Each number is 128 + 32 x the weight over its row's rms, rounded and kept within 0 to 255. Layers, rows and columns count from 0. The size above them is the row's rms in percent of the matrix's.

# layer 3 MLP down, 192x768, rms 0.0882, rows 102-173, columns 288-383
size [ 78  97 108 105 103 103 106  89 100  98 101 106 100  91 101 110 106  74  97  92  90  90 104  99 113 108  94 107  97  98  67  95  95  94 111  65  76 101  96  99 100 100 106 102  86  94 124  79 102  81 101 101  96  89  96 103 106 106 108 102  93 103 105  81 103  95 109  96 106  73 107 102]
[[125 136 125 117 106  78 156 127 123 117 112 107 117 111 115  78 200 104 143 105 155  87 115  94  93 128 133 112 119 118 134  83  86 162  81 116 152  71 124  65 104 148  61  80  83 132 103 104 101 157 118  53 147 125  74 135 143 133 103  98  98  68  66 119 106 133 149 123  89  99 145 104  67 147 167 125 126 110  91 112 107 147 107 142 134  90  94 100 134 136 163 128  93 141  71  97]
 [141  86  78 100  88 114 114 181  28 127  94 170 149  97 106 158  64 116  96 159 122 116 166 187 106 141 145  83 121 137 104  92 130 132 125 124  94  94 156 123  91  63 117 120 151  49 133 144  94  89  94 103 122 138  70 111  89 135 127 154 158 127  75 111 181 108 183 107  98 101 113 167 103 138 129 104 109 111 117 141 149 125  74 143  97  82 179  69 160 158 137 144 148 122  98  90]
 [141 107 141  54 134 123 136 149 198 141 103  67  38 174 148 138  83 117 193 156 130 141  53  92 129 118 152 116 185 173 166 143  96 147 137 132  94 115 104  94 107 187 103 103  97 188 146  92  69 198 112 109  94 110 108 132 144 129 136 168 100 129 119 168 204 153 134 123 132 143 119  73 116 105 141 139 111 144 122  97 209 116 123 136 172 122 124 113 116 174 164  96 138  99 147 132]
 [ 97 150  83  73  67 171  99 128 166 179 148 109 136 168 139 110  89 134 133 128 139 139 148 104  94 151 149 199 181 157 123  96 170 171 124 159 125 168 154 142 139 125 141  78 168 107 146 136 104 131 141  82 173 148 110 128  72 137 139 123 110 142 129 106  99 146 130 149 142 133 111 115 126 136 105  82 124 113 103 123 177 158 147 209 150 142 101 128  92 118 161 165 156  61  90 144]
 [106 159 167 131 115 139 140 117 126 105  97 200 152  69  91 123 147  87  48 106 156 107  63 166 152  82 114 139 111  66 128 149 109 139 164 109 106  96 149 144 140 152 161 157  67 105  72 148 154 149 107 148 176 131 135 149 215 114 120 137 113 139 135  93 131 110 140 147 166 146 108 207 109 146 152 157 131 135 109 141 104 128 127 116 124 107 179 116 120 137  82  62 113 145 105 135]
 [149 148 111  86  80 157 119 108 167 179 164 103 145 107 139 109 115 120 156 116 123 149 108 127 161 169 152 121 215 115 149  97 129 110 115 143 131 146 131  94 121 117 207 122 176 199 117  97 164 108 140 169 124 161 105  86 126 226 144 105 139 155 171 118 148 123  82  88 132 166 141 180 156 138 119 103 148 119 177 155  92 128 158 130 171 135 156 101 135 112 118 148 114  96 160 135]
 [150 164  59 101 139 112 113 137 128 105 139 108 155 157 120 104 106 107 167 107 130 142 124 122 115 114 117 141 158 102 136 180 130 107 140 129 152  70 156  72 127 176 138  78 117 105 150  93 109 123 123 106 117 115 118 137 134  72 105 167  83  87 107 133 134  94 144 154 113 109 116 131  45 137 149 165 129 118 104 102  86 125 199  46  94 125 140 168 137 162  67  85 138 153  55 114]
 [125 126  89  77  95 137 140 131 173  95 124 154  80 113 150  74  93 128 111 129 133 137  21 130  87 131 126  97  80 124 132  88 119 130 183 154 157  65 115 111 138 121 218 132 155 114 139  91  95 123 101 108 131 128 135 104 114 100 131 121  81 109   0  96 119 137 211 119 158  88 111 119 166 149 105 158  63 115 131 102 102  88 196 148  97 132 106  86 128 108 125 104 159 133 130 125]
 [139 113 163 187 152 163 133 136 196 105  98 123 110 109 191 156 115 134 132 142 158 166 116 131 146 110 135 107 149 107 105 109 162 153 123 112 122 172 116  73 120 168  93 132 152 127 142 122 169 103 130  96 161 124 106 170 163  87 148 100 143 169 145 198  86 128 144 150  76 137 100 124 159 108 140 140 156 103  94 136 133  75 177  77  60 149 167  75 138 154 117 159 127 141 106 133]
 [110 137 128 159 147 150 113 144 136 119 147 140 119  60 159 110  55 109 158 158 179 144  67  97 148 112 134 138 187 121 124  92 174 132 148 163 120 171 103  80 142 140 139  84 113 173 122 112 138 158  97  87 140 185 108  67 135 193 168 140 138 140 131 109 179  98 121 134 149 147 130 175  84 172 142  90 129 122 164 144  96 115 178 127 168 160 180 215 127  89 128  82 156 179 141 133]
 [112 140  87 151 179 134 112 157  97  99  83  71  93 106 130 130 188 130 147  73 140 123  99  89  99 108 159 109 117  93  74  14 109 166 159 128  89 145 106 106 130 125 141 163 139  81 118 128 184  97 117 118  88 112 163 147 180 101 118 116 179  52 106  84 136 121 150 101 124 104 113 144  94 101 140 119 142 132 139 203 179 117  91  30 109 107  92 101 134 137 169 117 197 129  78  93]
 [114 118 111 127 126 168  95 137 127 165 120 127 166 104 148  84 123 102  84 112 126 171 222 101 146 129 151  65 126 100 140 137 128 169  71 122 142 170 155 163 181  46  66 125  86  74 144 147 175  91 129 147 126 124  79 110 148 128 145 116 116  97 121  71 131 137 102 149 153 132 128 173  65 213 171  45 107 113 136 141 144 173 167 111 169 188 135 181  70 136 127 133 159  57 120 150]
 [101 124 105  62 157 123  68 112 117 123 114 188 177 112 124 149 102 118 138  97 140 137 115 134 117 150 140 141 118 200 138 166 142 117  85 114 153 137  99  94 164 175 149 139 123 126  72 109  95  99 128  90 141 134 120  96 175 122 142 114 130 134 102 160 182 130  96 130 163 120 135 107 138 168 105  73 154 126 127 186  97 119 129 232 161 160 142 104 127 112 111 179  94 140 230 136]
 [108 141 162 113 132 127 153 137 138 172 156 142 152 146 124 100 158 137 106 205 140  78 167 123  94  99 148  80 133 117 151 156 116 122 141 113 152  93 113 116 103 114  69 129 140  47 161 141  92 148 133  85 186 106 125 144  79 132 118 177 177  62  84  83 152  99  96 148  83 134 129  98 179 149 171  75 180 129 115 126 122 126 158  93 119 136 113 116 106 144 114 146 137  76 105 100]
 [111 105  41 130 154 131  74 152 197 144 121 119 142 123 117 111 173 140  78  74 132 123 141 108  71 120 108 102 207  43 154 181 127  63 149 136 108  96 127  59 126 111 175 176 151 156 155 121 166 190 137 174 175 136 112 114 181 196 127 151 128 167 159 190 126 130 119 114  66 137 107 117  58 120 138 149 193 122 147 102 186 122 172  78  94 101 125 133 201 146 146  51 120 141 101 113]
 [145 160  87 124 104  94 134  93  50 105  95 107 102 123 117 126 116 107 103  36 140  97 180 142  63 155  92 100 140 127 105 134 168 127 140 133  95  63 146 141 113 137 188 153 117  71  96 122 116 145 154 116 134 123 156  97 126  32 121 191 110 137 115 137  92 127 102 121 155 117 138 130 140 149 120 117  93 137  99 207 112 119 104 117 139 106 171 154 179 169  80 140 124 141 114 117]
 [112 120  76 188 157 130 107 119 130 139 128 110  99 133 124 113  80 132 104 126 131  84 171 112 130 109 157 125 196  75 121 113 127 127 163  99 128  96 118 132  83 126 131 128 102 113 132  85 141  90 142 116 152 141 100  96 109 141 116 140 136 133 136 124 141 148 151 136  84 113 133 202  36  98 132 101 162 127 133 129 130 126 138 123 182 124 118  87 178 117  96 107 127 125 111 110]
 [128 124  64 122  89 155 124 112 156 143 143 111 167 116  95 149 137 133 120  93  94 179 139  89 171 122  92  75 115 128 123 103 150 170 145 117 154 127 102 148 122 188 125 145 130  91 124 148 189 110 139 119 163 141 156  86  96 118 129 142 107 165 198 110 113 106  67 120 144 136 119 104  90 142 185 137 114 124 155 143 166 122 167 177 164  97 122 171 149 148 116  59 106 132 172 197]
 [158 103 154 168 145 154 151  62  13 121 128 168 106 186 113 185 131 167 136 109 100 144  97 117 123 130 144 143 114 119 127 104 142  89 136 124  74 120 150 156 144  87 126 143 176 108 116 145 215 150 100 108  98 151 137  90 134 107 135  96 121 133 140  86 138  74 163 138 109 111 102 127 205  82 119  59 107 112 131 123 139 135  70 219 135  84 137 109 111 119 168  74 111 103 152 127]
 [127  81 131 142  91 149 106 109  92 156 137 124 108 189 132 160 147 124 136 124 134 112 128 143 120 107 149 183 117 139  43 183 100 115 143 164  87 138  92 104 106 124  50 124  75 120 151 137 130 144 177 181 119 119 105 100  92 157 178 146 124  69 120  71 109 143 151 124 178 100 127 131 154 144 135 192  80 126 107 104 101 146 132 214 200 136 123 114 194 104  95 124 134  86 138 142]
 [147 134 110 121  95 128 117 108  78 140 133 132 161 124 132 186 158 155 209 171 131 123 148 118 109 126 165 135  82 192 162 117 134 160 144 160 108 117 114  93 118 108 107 140 101 143 144 182 153 109 148 158 127 101 134 173 119 114 137 165 159 127 144 170 166 151 170 134 170 143 107 132 182 134 123 149 117 146 126 108 187 158 119 167  95 185 110 136  39 153 145  99 119 169 148 140]
 [114 131 134  62  90  68 112 130  64 134 146 130 102 139 117 117 164  72  94 146  75  68 133 108  87 151  95 147  78 156 120 127 139  94 137  95  74  47 151 106  94 136 140 119 151 164 118  98 109 126 163  75 134  87 147 165 123 146  86 149 149 107 158  95 139 131  38 129  75 134 143 104  94 127 112 132 135 126 155  72 146 150 100  65  88  96 124 162 127 161 151 133 130 142 109 131]
 [129 163 131 152  81  96 128 145 138 138 145 138 127 104 137 109 138 117 110 102 101 123  91 105 107 132 138 164 117 117 137  73 116 120 128 101 130 152  57 200 150 102 113 140 120 102 171 116 100  78 111 116 117  98 122 127  80 132 101  95 202 162  93 152 105 153  98 151 124 126 132 131 200 114  74 123 148 104 135 146 139 132 170 233 110 156 109  94 126 133 112 144 159 150 149 112]
 [152 181 179 134 104  97 115 144 106 114 123 103 108 104 141 125 163 192 126 217 131 138 136 147 138 132  78 127 136  97  91 173 133 118  88 128 135 123 126  79 113 171 135 120 184  94 114 107 128 106 138 128 137 122 183  70 153  74 107 130  91  85 127 109 128 176 164 142 155 136 129  68 148 119 122 119 124 129 101 112 101 156 127  98  98 154 159  88 141 105 127 148 113 168 125 108]
 [114 102 147 180  59 142 109 197 175 113 153 114 156 122 145  56 120 154 130 131 111 108  92 126 163 109 164  78 113 102 130 148 137  93 137 127 154 153 156 151 113  76  97  85 114  66 111 111 208 123 153 137 160 112 129  62 171  92 138 131 198 154 115 167 185 133 123 148  71 144 136 108  40  98 122 116  91 121 154 106 114 127 177 100 122 148 137 138 226 130 100 129 131 136  43 125]
 [138 120  35  54 157 110 121  97 106 101 148 122  90 105 102 103  83 179 134 143  74 103 190 124 101 160 154 118  99 116  92 103 153 114 147 152 101 101  86  98 159  74 126 137  82 124 112 140  93 104 130 172 148 134 142 162 157 102 140  96  97 168 133 119 133 127 118 144  61 137 139 139  89  67 147 118 116 138  86  97 159 184  88 178  65 140  72 156 136 133 131 213 124 191  75 132]
 [114 144 213 144 155 157 127 105  80 167 114 140 114 145 112 128 185 105  61 139 131 127 103  99 179 132  62 159 125 176 162 183  97 180 124 178 144 155 119 153 180 139 162 132  92 122  86 155  98 161 126 107 113 110 165 187 148 159 159 130 173 119 105 142 158 178 158 110 163 146  92 101 119  81 158 139 135 133 144 201 147 139 155  97 153 164 156 116 117 133 171 123 153 132 136 164]
 [183 113 121 151  54 180 116 142 146  92 156  81 119 133 126  83 125 102 137 156 117 182 175 164 153 104  69 104 152  55 137 147 107  98  98 137 119 118 108 125 156 107 123  87 159 124 128 126 156  95 116 101 100 102 104  76 104 147 149 157 100 101 103 178 134 136 107 129 139 125 105  76 129 131 116 117 122 127 134 127 166 109  58 113 115 138 148 157 111 128 119 102 152 133  51 173]
 [102 168 151 146 119 163 119 103 117 136 126 133 127 140 129  96 120 115  74 100 106 145 127  78 112  98 140 183  13 104 165 117 116 110 136 118  97 115 136  64 117 121 155 122 119 139 123 151 160 132 120 103 148 133 100 175 119 101 131 101  68  98 110  43 124 146 144 120 140 120  94  92 103 224  92 116 141 129 143 168 136  90 165 119  79 166 122 146 136 117 127 115 103 118 113 162]
 [106 145  65 144  45 129  51 198  52 139 134 128 122  94 137 177 148 137 146 118  96 121 128 128 146 115 136 171 148 191 111 216 149 157  99 151 114 151  78 121 150  84 107 121 147 113 137 119  90 129 127 160  54 122 128  43 111 131 135 148  85 129 134  87 102 117 106 105 150 107 128  92 183 150 168 125 185 131 134  74 126 113  88 131 167 132 136 100 130  93 158 105 106 141 149 163]
 [123  86 177 132 130 133 134 153 112 118  99 121  94 127 109  58 173 144 116 134 157  73 153 136 121 143 122 119 170 165 133 123 124 140 121 118 103  94  98 134 123 117 152 136  94  88 115 181 124 147  45 103 111 109 125 143 109 139 130 109 106 115  76  85 143 119 156 114 106 139 135 103 157  51 133 117 128 113 130 125 120 136 111  66  47 114 112  79 119 110 116 129 151 118  83  74]
 [104  98 107 175 122  92 110 107 138 103 134 197 152 162 176  66 154 164 143  99 112 110 136 128 127  95 168  74 187 214 154 182 140 190 114  78 167  51 158 166  96 103 121 149  62  74 119 106 173  79 126 140 116 152 181 137  72 145  69 213 124 139 158 134  91 172 109 133 163 183 139 173 109 141  90 106 121 132 150 176 124 175 117 229 143  98 118 101 181 147 114 131  96 153 217 127]
 [ 95 150 188 142 134 106  93  88  85 130 119 147 110 190 147  91 148 160  66 112 100  76  89 120 175 139  71  45 161 113  70 181 176 108  73 143  58 138  62  96 124 115 119 126  74 101 119 112 135  53 165 158 114 153  99 103  75 162 126 110 114 157 121 126 175 156 130 139  77  99 140 101  19 126 112 171 151 132 111 120 128 151 107 178  99 134 140 137 164 102  77 182 133 121 144 109]
 [ 79 193 166  44 122 111 153 159  51  85 157 159 176 115 131 134 102 149 157 175 184 101 198 145  89 176 185 194 134 128 107 138 129 139 103 132 148 108 131 167 138  77 134  81 143 131 161 167 100 147 128 174 159 148 125 104 108  42  89 150 135  91 125 116  83 128 120 146 136 101 132  89 183 162 164 124 141 107  59  83 138 104  88 154  98 113 129 112  79 130 100 158 129 103 136 151]
 [117 163 189 114 134 133 105 107 165 150 143  79 198 138 122 157 155 124 134 134 151 108 126  71 120 101 137 161 109 185 122  61 118 170 144 107 142 175 161  97 126 139 121 104 142 183 110 138 125 120 121 167 117 110 154 198 145 152 116 157 148 106  86 152 186 133 138 125 146 147 132 107 168 163  84  95 172 115 156 127 157 107 137 106  81 152 117 130  94 117 123 177 124 125 219 108]
 [ 84  86  54 105 113  75 118 120  73  69 153 121 142 124  79  92 139 140 121 176  46 192 128 136 145 124 150 171  62  94 127  93 144 172 151 133 127  50 121 156  65 115 109 115 188 124 123  77 130 102 148 158 137 143 119 209 125  94 103 143  96 136 159 111 123  97  90 114 195  69 153 130  93 100 140 120 128 130 137 116 138 170 145 162 117  86 149 106 146 138  25 159 122 137  74 140]
 [150 166 111 109 175 157 116 102  55 129  57 140  98 153 127 140 106 143 155 150 145 106 105 132 134 129 138 144 106 106 132  95 126 128 150 125 144 113 155 161 186 128  78 122 167 163 117 181  98 109 129  97 110 118 143 143 163   2 164 152 131 147 131 140 168 144 174 137 160 132 109 163 122 178 128 131 173 127  75 168 110 132 136 161  97 156  93  97 172 143 126 187 127 104 161 134]
 [133 126 157 120 143 145 100 171 130 147 130  65 145  98 153 107 127 139 101 191 192 116 224 116 150 133 156 147 158 165 101  82 103  51 127 169 123 118 189 152  97 104 156  35 145 152 144  80  90 148  83  84 149 179  82 132 164 134 123 141  41  92 135 158 144 106 128 159 133 149 125 120 130 169 125  50 155 144 142 129  78 154 132 137 190 148 108 162 124 131 214 163 129 139 101 152]
 [129 174 167 233 151 153 111  62  98  97 127 154 138 135 129 148 166 130  77 157  93  79 148 108 135 153  91 134 202  72 114 129 129 116 126  75 135 135 159 153 158 124 138 177  47 170 168  97 200 110 166 166 172 109 140 138 127 123 101 111 112 164 163 167  84 109 137 163 158 142 137 125  70 152 171 119  88 110 144  96 135 118 132 142 130 103 109 109 125 110  62 119 122 102 164 103]
 [117 128 149  93  97 129  99 131 123 166 153 142 123  83  87 206 128 122 133 139 124 143 103 139  98 139 183 103 209 130 163 144  92  62 181 115  95 141 165  86 102 161 130 120  80 122 144 144 132 175 142 109 169 123 128 113 103 104 129 114 214 136  92 105 130 160 119 106 150  90 138 130 167 114 132 135 130 121  69 174  84  95  84 255 136 180 102 140 127 133 134  69 145  80 108 142]
 [121 118 180 137 119  79 235 108 155 109  98 120 113  65 104 122 128 148 120 143 101  92 116 148 117 104 101 138 203 161 109 119 108 152 147 131 110  83 142 151 128  95  88 122 109  81 153 148  88 108 121 118  51 128 129 179 128 105 101 172 151 111 109  97 125 123 100 109 102 142 133 110  94 139 166 186 130 152 147 110 129 115 146 210 122 108 116 152 133 136 112 182 105 192 130 108]
 [131 171 162 204 106 115 128 106 108 107 122 122 157  95 121 194 192 153 126 166 132 101 204  98 128 111 129 113  89 130 119 157 101 160 123 132 105 122 127 198 117 109  37 169  65 116 161  98 135 111 162 119 140 111 140 163  83 118 105 103 153 111 153 105 111 166 111 108 163 119 154 114 145 131 129 145 121 124 150 138 152 130 114  63 139 105 118 179 127 137  97 123  98  76  77 151]
 [139 139 165 124 149 140 127 116 154 186 134  61 122 135 136 167 105 131 132 143 149 131 196 116 111 142  81 142  90 164 123 163 121 155 114 145 145 126 131 133 127 120  75 151 144 164 184 158 187 111 147 112 117 158 154 119  80 137 128 112 140 118 133 133 132 147 120 143  83 109 116 171 121 130 107 152 135 107 136  97 153 158 137 138 133 112  92 172 139 112 177 178 119 171 147 133]
 [113 117 128 147  75  88 146 148  78 140 108 158 129 132 155  90 114 109 148 141  94  98 117 150  91 124 136  69  31 126 119 159 110 169 135  59 131  50 139  84  81 110 115 106  97 156 136  64 110 127 129 179 159  76 132  97 129  88 102 170 101  87 101  76 157 113 127 138  94 123 128 113  50  86 144 133  73 134 122 176 119 107 110  39  89 107 116 152 106 130 116 120 155 169  47 119]
 [186 114 125 107 160 143 152 149 118 147 107 156 183 125 141 106 124 101 157 179 108 100 132 119  89 118  78 146  69 157 124 135 153 135 152 139  97 133 143 184 133 148 155 100  39  90 117 107  48 104 117 174  91 143  97 170  93  69 157  80  85 124  97 214 124 140 120 141  75 127 125 125 227  94 126 135 110 114 146 117 161  93 167 178 102 157 105 120 126 176 138 133 135 132 136 138]
 [ 92 173  82 161 126 146 180 122 213 156 159 149  73 108 121 156 233 128 114  57  10 117  34 142 153 152 117 114 116 110 135 137 121 123  65 116 143 162 132 119 136 164 119  87 158 145  56 153 202 131 128  97  71  95 121 160 105 187 112 130 137 106 157 139 127 126 119 119  80 166 114  68 161 129 137 119 139  98 119 110 109 142  95  27 100  95 157 129 200 137 143 104  93  69 150 127]
 [100  98  41 144  99 105 164 100 146 102 129 156 120 147 121 130 105 155 160  90 147  96  12 158  82 134 106 133 214  85 113 190 144  68 181 124 151  85  48 116  95 205  99  93 113 177  44 107 155 119 116 152 102 114  96 166  98 107 102 150 109  83 149 128 115 115 112 117  77 105 148 105 132 133 118 148  89 132 124 173 118 117  75 123  85 104  92 106 132 143 102  88  97 186  32 121]
 [115 145 183 149 107  92 115 109  80 114 117 103 138 131 110  35 120  91  99 131 127  89 153 136  81 111 100 137 110 128 146 107 116 102  75 149  81  91 108 100 108  99  77  82 115 112 120 118 111 106 142 106 129 108 120 132 191 117 144  96  90 109  39  92 132 126 198 129  90  42  99  99  78 131 116 170 115 151  62 120  92 112  46 117  76 101 109  98 115  95 117 130 128 131  66 141]
 [130 113 175 158 161 129 104  80 137  76  97  77 147  91 104 104 124 153  75  83  69 108  73 173 112 170 107 150 123 116 136 106 119 187 104 123 111 134 145 160 122 107 138 111 135  48  62 133 165 138 149 154 150 149  77  53 114 144 116 149 101 121 145 174  54 134 150 143 145 136 152 114 176 142 111 131 128 107 119 162 155 135 123  98  86 105 165  75 129 127  85 155 139 100  69 119]
 [114 118 140 178 100 112 164 100 146 161 102  98 134 109 149 129  92 137 122 189 135  93 181 128 145 111 142  84  86 150 114 115 145 137 119  83 127 127 107 185 112 139  94 107 150 115 174  98  97 118 174 133  91 125 155 170 100 133 128 114 160 125 206 196 130 118  88 128  85 125 172  89 108 125 130 137 158 134 118 138 129 138 110  86 162 135 149 133  68 106 133 226 180 133 138 121]
 [112  95 101 119 105 143 144 121 183 138 171 131 121 134 182 112 109 121 128 127 166 120 115 165 117 153 117  93 121  97 147 146 153  89 121 118 101 140 167 106 159 100  72  83 135 156 148 109  84 177 133 119  91 129 126 115  92 160 121 140 155 125 138  82 113 154 124 157 145 131 104 149 172 109  78  83 100 128 150 134  99 162 166 167 189  92 159 105 202 127 131  99 133  85  99 169]
 [140  94 153 119 153 120 222  93 163 113 126 129 192 123 159 168 111 120  93 148 107 117 129 215 115  80 117 175 129 105 173 108 104  92 149 125  65 111 158 113 109 119 133 103  96 156 109 178 151 119 160 105 135 178  75 156 116 110 113 187  76 126 127 134  62 176 114 125  82 134 123 137 135  89 141  88 110 135  98  91  74 141 146 125 144 121  94 160 132  92  34 174 122 161 129 165]
 [148 191 100  73 124 111 156 102 187 106 154 139 171 152 128 126 165 113 169 189 157 104 117 173  89 128  90 119 188 137 138 152 157 154 107 138 126 140 133 101 150 161 109 186 144 173 117 128 158 150 169  70 155 134 155 189 142 146 146 157 115 102 118 120 137 110 159 110 130 115 155 158  94 176 135 112 141 142 105 105  70 146 143 150 111 149 132 141  75  94 159 128  97 151 185 122]
 [102 100 139 126 151 156 121 137  79  90 141 148 158  23 148 134 113  92 143  94  82 161 119 171 160 143 156 132 129 161 122 197 103 134 116 105 102  99 153 114 171 101 132  76 161 112  60 145 119 150  96 112 154 108 120  85 170 138 125 155 180 179 138 103 143  83  88 146  58 138 113 102  78 139 135 106  67 127 139  76 111  35  54 104 161 161 112  89 145 149 153 149 146 115 107 136]
 [161 154 130 168 151 104 146 146 123  85  86 148 174 139 133 130 139 154 134  68 128 127 149 131  78 138 153 143 110 121  80 143 134  88 103  68 159 118 163 133 121 137 138 103 146 114 126 101  93 142  91  81  73  90 120 149 187 109  92 133 178 122 145  82 110 101  77 116 114 133 165 120 136 112 139 104 135 145 139 169 122 148 181   6 129 117 166 138 130 142 142  99 128 144 126  79]
 [116 108 137 120 153 127 118 153  98 170 101 116 164  98 134  99 108 126 124 136  87 117 169 110 149 137 182 165 128  75 148 132 141 101 101 119 101 132 179 172 127 158 174 111  30  60 197 132 109  91 104 124 130 109 132 146  97 133 140 124  90 145 186 163 102 162  83 135 162 127 129 153  75 100 105 110 121 135 119 103  91 153 188 124 136 155 107 195 157 129 106 140 107 103  56 117]
 [ 76  69 180 131  89 144 105 132 134  98 149 101 158 186 146 160  45 129 128 132 179 118 133 129  86 105 159  94 151 110 127 219 120 130 110 148 137 136 191 111 128 133 135 206 140 225  75 106 143 132 127 131 163 136 124 180 133 105 110 145  98 107 119  89 123 146 141 125 181 134 109  67 159 102  59 137 110 145 126 104 123  25  96  73 172 139 120 181  43 113 157 108 114 111 175 136]
 [141  94 115 104 101 110 176 152 255 117 132 127  56 132 122 173 120 145 127 165 126 137 136  98 125 117  94 103 109 135 115  73 129 175  89 104 101 130  60 165 125 130 111  36 182 203 156  96 142 126 115 144 126 124 134 229 121 184 103 147 147 140 119 147 108 148 122 105 130 160 127 109  79 151 162 139 152 143 159 114 119  84 134 132 144  83 171  91 132 129 162  75 141  82 147 111]
 [160 195 166 134 104 106 126 173  73 152 104  48 172 133 137 117  88 163 143 126 171 139 118 171 121 128 131 139 201 132  88 148 115 145 151 140 155  86 147  65  89 130 132 110 115 153 105 131 129 204 150 201  99  98 136 118 139 106 140 152 144 132 145 187 150 128 113 109 185 134 107 151  96 124 117  93 110 118 141 150 138 132 123 131 108  84 150  96 175 132 108 109 122 118  44 117]
 [167 140 105 103 113 132  95 117 129 169 127 170 211 128 130 235 170 170 136  79 172 134 180 108 102 121 136 161 141 130 141 190 109 101 155 130 139 179  86 164 138 109  56 185  84  61 150 137 161  76 160  80 148  85 135  60 142 129 116 101 127 151 144 168 163 161  96 147 114 118 108  82 130 171 152 102 156 148 153 131 156 108 131 225 110 159 110  71 135 145  63 114 145  62 155 140]
 [101  81  15 130 132  70 185 134  62 118 126 103 155 128 116 126  98 134 143 118  86 103 133 177 143 154 126 129 136 135 145 148 143 137 101  70 127 140 102  97  84 132 131  99 141 128 115  76  74 128 140 177 115 158 121 121  94 161  94  52 137  99 149  94 133 139 104 143 153 127 140 129  67 143 151 121 146 133 125 129 131 145 139  84 130  70 144 153 119 109 143 191 101 163  67  82]
 [133 125 124  84 113 105 141  95 115  91 132 135 150  70 131  79 104 133 116 142 107 117 119 199 105 136 125 121 125  67 123  75 134 110 138  98 133 117 156 119 119 166 101 145 113 181 122 107  93  89 152 142 128 116 159  59  91 129 119 100 222 128 127 205  85 133 111 129 143 131 117 193 100 128  99 116 157 117 153 123 110 132 124 245 127 135 194 142 145 109 141 121  82 112 138 125]
 [140 175  74  80 136 135  99 134 173 140 155 185 126 155 117 109 124 108  96 142 104 152 162  99 153 131  91 141 104  46 144 128  99 161 139 139 143 139 164 127 118 161 201  79 144 116 161 117 139  99 109 101  94 177 140  99 120 150 150  94 128  86 122 109  84 116 126 116 112 133 102  93 152 123 146 109 128 144 107 136 150 120 118 106  82 117 143 149 164 129  97 119 115 156  33 161]
 [133 143 117 134 129  68 126 118 135 189 147 142 125 148  95  87 127 125 118  81  93 170 123 124  80 143 150 106 127 121 132 148 144 110 121 120 153  50 121 121 148 102 157 134 118 142 148  70 163 138 144 168 108 163 130 117 133 125  86  94 132 121 186 132  93 115   0 129 107 152 178 123  69 124 119 117 116 113 104 130 120 127 132 114 160 125 111 101 116 136 113 125 125 121  93 137]
 [148 188  77 100  82 132 141 114 251 107 109 138 136 117 131 143 180 154 115 103 109 171 139 147 109  96 147 115 137 107  89 167 104 183 165 135 169 161 190 141 154 182 171  54 123 104 103 104 123 140 106  91 110 162  98 138 138 157 154 127  85 168 177  94  99 104 116 138 136 147  92  84 176  73 175 142  88 133 110 196 174 169 118  86 148 149 147 163 136 159 158 112 117 143  75 153]
 [146 140 165 182 145 137 145 138  69  69 134 150 159 121 127 124 132  74 149 130 160 153 158 180 155 120 159  89 114  65 165 155 138 172 130 103 164 112 180 147 133 140  98 183 124 194 161 122 178 130 159 141  95 132 134 131  85 112 140 152 155 137 111 123 112 192 142 141 206 107  97 161  64 161 128 134 104 125 112 127  92 112 136 222 118 132 123 191  12 105  36  71 114 142 133 144]
 [121 184 122 106  52 175 157 139 202 132 112 178  79 106 150 131  73 110  88 145 152 133  66 104 172 165 116 132  73 151 136  83 106 161 124 104 159 131 118 137 132 158 180  74 155 197 133 113 100 149 120 148  88 182 119  67  90 153 117  95 122 120 129 138  93 120 150 122 107 166 120 108 134 109  84 148 156 138 138 157 114  73 168 161 177 183 132 163 124 122  74 166 139 127 151 106]
 [137 165  96 189 177 160 105 120 192 119 147 141 124  84 185 175 159 103 115 120 159 127  64  88 168 134  97 160 105 149 106  90 125 108 114 112 141 139  97 229 137 104 129 122 142 125 119 155 192 116 110 150 110 155 166 131 183  97 115 154 135 186 136  79 132  90 128 164 106 131 112 105 100 146 155 135 107 115 121 166  97 167 176  85 110 167 116 117  73  94 144 129 126 150 174 130]
 [143  54  97 124  99 110 133 110 147 134 109  87 110 149 105 200 179 156 155 157 149 117 132 142 128 113 116 122 112 115 129 151 108 153 146  81 109 119  99  97 123 198 156 196 168  75 108 185 133 127 128 156  93 108 152 190 130 131  92 115 167 153 117 158  84 168  93 100 115 130 140 119 167 124 139 145 179 120 127 106 123 162 115 136  84 150  96  92 108 138 150 166  94 121 201 118]
 [148 131 148 140 152 165  99 108  68 117  90 113 127 109 144 208 118 134  93 172 186 132 112  95 121 111 136 153 101 160 148  72 162 169 138 138 141 158 147 154 149 103 120 160 150 103 137 201 142 133  90 104 139 167 124 176 103 117 133 117 142 113 110  81 117 166 201 150 120 129 121 187 205 139 118 161 162 108 118 183  82 132 117  94  51 116  97 164 118 136 151 149 142 154 194 120]
 [128 129 115  87 138 136 170 137 150  73 192 123  89  96 145 181 101 142 162 142  57 146 153  89  92 131 154 136 109  67 138 138  88  87 161 147  95 129 173 127 115 183 138 147  89 160 133  73 120 111 100  93 115 110 135 108 121 190 146 159  73 116 105 110 106 114 144 131 132 158 109  68 118  55  97 166 124 146 126 128 104 107 111 153 120 131  72 159 127 124 127  91 105 145  97 148]
 [159 127 129  95  88 174 135 188 166 144 104 127  79 115 107 179 160 105 130 138 125 149  55 159 107 126  74  88 133  93 103 123 133  70 145  84 100 134 160 111 118 110 132 115 173 107 110  98  38  90 139 150  90 124 130 147 101 140 152 136 142 133 105 108 155 116 150 135 103 106 145 129 125 146  82 130 132 100 121 178 110 126 153 157  72 167 150 116 133 120  96 146 145 186 128 130]]